{"positions": "rope", "parallel_block": false, "lr": 0.00146, "final_lr_fraction": 0.0, "seq_len": 512, "train_tokens": 675800000}
Each number is 128 + 24 x the weight over the matrix's rms, rounded and kept within 0 to 255. Layers, rows and columns count from 0.

# layer 4 MLP down (transposed), 832x320, rms 0.103, rows 616-626, columns 40-79
[[109  79 138 142 159 135 121 140 130 136 154 120  75  93 106 117 147 116 142 154 163 125 133 131  97 148 140 127 163 146 130  89 136 123 147 136 129 168 123 176]
 [165 119 137 164 149 116 117 178 137 183 131 117 134  92 112 112 129 141  95 119 128  92  99  92 133 121 139 134 126 151 149  88 134 130 125 101  92 172 131 144]
 [170 127 136 104 143 110 150 127 142 179 130 109 129 148 167 145 134 145 123 131 133 114 100 115 114 156  83 125 123 113 127 158 132 143 166  71  96 147 122 163]
 [ 87 129 105 115 132 116  78 120 101 159 117 115 114 101 124  99 112 132  99 152 141 117 117  72 141 108 114 125 145 131 118 106 144 138 143 145 103 150 127 155]
 [148 133 174  91 126 121 131 140 139 130 127 137 125  95 133 119 142 121 124 143 134 130 100 114 132  92 136 109 143 139 141 109 101 140 117 108 133  85 113 123]
 [141 128 124 144 113 153 125 105 149 166 153 129 170 115  83 137 172 148 144  92  79 125 161  90 115 135 153 110 165 126 144 150 137 106 105 116 148 130 131 116]
 [143 162 166 142 127 130 147 149 106 142  99 118 150 126  90 109  96 134 119 126 119 121 157 146 160  92 116 130 110 153  83 115 129 111 128 143 152 109 135 121]
 [139 106  97 115 110 124 143 148 137 124 205  90 106  97 135 133 142 178 112  94 131  83 117 136 143 137 135 150 102 125 144 110 208  57 119 135 161 136 214 198]
 [166 108 114 106 195 168  87 106 120 126 173 121  34 102 141  98 126 141 115 145 170 126  83 127 146 127 115 147 139 116 111 168 146 112 117 136 150 109 148 150]
 [171 170 157 106  91 118  99 117 133 121 149 117 138 118 134 123 158 135 109 151 129  98 110 158 128 144 143 153 133 134 122 144 143 111 132 108 129 108 142 126]
 [141 121 143  75 170 109 146 115 129 105 123 158 138 130 110 103 132 131 136 137 102 115 132 148 127 128 151 113 148 145 145  84 122 119 126 130 106 131 127 137]]
# layer 4 MLP gate, 832x320, rms 0.106, rows 617-627, columns 40-79
[[127 115 122 134 125 135 150 122 142 104 154 119 125 105 165 189 120 114 141 107 139 165  87 104 104 124  99 101 126 132 135 106 131  71 118 131 109 174 164 123]
 [ 91 141 149  73 120 128 106 138 154 128 112 127 141 105 164 115 115  98 112 133 126 100 147 144 141 113 151 101 123 113  97 139  94 134 117 105 117 138 136 129]
 [106 124 129 133 135 159 157  69 135 139 134 170 129 147 147 152 116 115 126 131 132  98 121 131 164 136 163 147 129 142  90 121 130 136 107 128 132 120 117 123]
 [137 120 137 124 134 151  81  95  84  95 120 122 124 130 153 136 126 126 128 135 162 102 115 133 132 157 167 129 120 122 106 131 121 130 130 155 113 147 124 143]
 [171 127 100 119 132 135 112 130 170 140 145  99 182 161 115 156 114 124 112 149  98 101  94 135 126 111 140 132 150 106 196 126 151 137  98 121 101 157 140 162]
 [141  83 153 140 135 151 132 117 124 153 136  87 137 110 142 146 148 117 138 140 108 142 165 153  71 136 100 114 143 102 129 161 145 134 122 103 125 147 122 161]
 [125 116 146 108 120 117 152 135 137 165 151 159 140 128 110 151 115 127 115 112 126 116 101 147 127  72 130 124 123 128 139 133 116 125 104 119 140 162 137 112]
 [130 164 156 100 134 158  83 121 138  82  96 130 201  93 105 172 147 104 107  95 138 115  99 138 111 132 127 139 116  76 131 116 119 110  55 139 158 110 136 151]
 [126 108  92  85 158 142 105 123 118 150 104 117 140 137 111 113 124 140 100 138 134 112 133 111 109 113 149 130 115 159 128 102  91 150 134 118 136 108 125 137]
 [128  92 107 103 115 123 146 111 119 154 119 107 175 115 130 136 103 137 151 114 132 132  99 124 116 129 115 169 137 105 123 106 160 111 148 135  98 132 120 109]
 [148 119 135 137 108  90 167 111  96 132 121  94 206 163 126 142 112 139 123 116 128 112 103 117 117 140 120 167 136 130 135  78 166 160 100 170 133 121 136 127]]
# layer 4 MLP up, 832x320, rms 0.109, rows 617-627, columns 40-79
[[136 106 176 110  99 110 127 112 119  97 152 148 224 127 146  97 118 147  57 145 155 152  90 169 160 154 141 143 159 131 102 110 169 139 136 108 163 140 111 115]
 [ 93 124 102 160  92 128 147 164  90 101 123 125 103 174 105 141 138 154 130 147 109  82 107 172 122 127 113 136 177 186 123 115 175 122 139 165 145 127 133 127]
 [131  99 120 101 102 115 126 133 151 157 132 150  83 144 154 128 130 113 156 111 101 124 148 176 156 155 115 171 120 123 139 158  79 140 129 161 174 112 138 143]
 [ 97 124 133  78 113  88 119 121  69 146 107 130 145 137 161 117 123 114 113 159 201 132 122 108 114 139 133 124 103 106 112 133 112 117 105 169 109 103 100 117]
 [111 102 160 130 146 143 127 152 142 110 114  98 135 127 120 124 110 132 133 152 135 112 108 193 145 140 145 115 161 126 141  74 129 105 116 102 137 114 149 123]
 [126 165 132 140 150 141 126 133 159 121 124 118 111 136 156  85 125 120 132 100 107 122  69 139 146 144 124 142 158 150 136 160 144 109 154 118 127 161 179 171]
 [135 136 161 106 123 122 108 133 146 186 128 165 117 134 129 158 133 116 150 142 166 114 100 166 120 104 126 126 142 129 137  90 114  95 110  90 131 145 122 129]
 [132 120 127 111  91 141  97 154 147 101  91 125 138 111  98 175 133 130 133 110 138 125 171 163  99 110 119 121 115 123 137 155 149 154 104 154 125 111 148 129]
 [107 140 181 165 119  82 173 145 144 138 114 102 101 117 154 117 110 124  87  96 124 158 146 107 124 120 140 104 117 131 125  97 133  96 149 149 130 107 120  90]
 [163 156 179 130 105 151  95 150 175 132 130 119  91 117  90 152  59 146 123 114 154 134 184 163 161 177 146 133  93  80 144 128 128 156 107 120  80 130  98  95]
 [156  92 154 159 135 128 157 131  84 108 120 128 180 134 121 111 135 154 129 152 158 124 107 132 123 164 100 161 148 121 138 113 162 148  97 144 164 130 173 143]]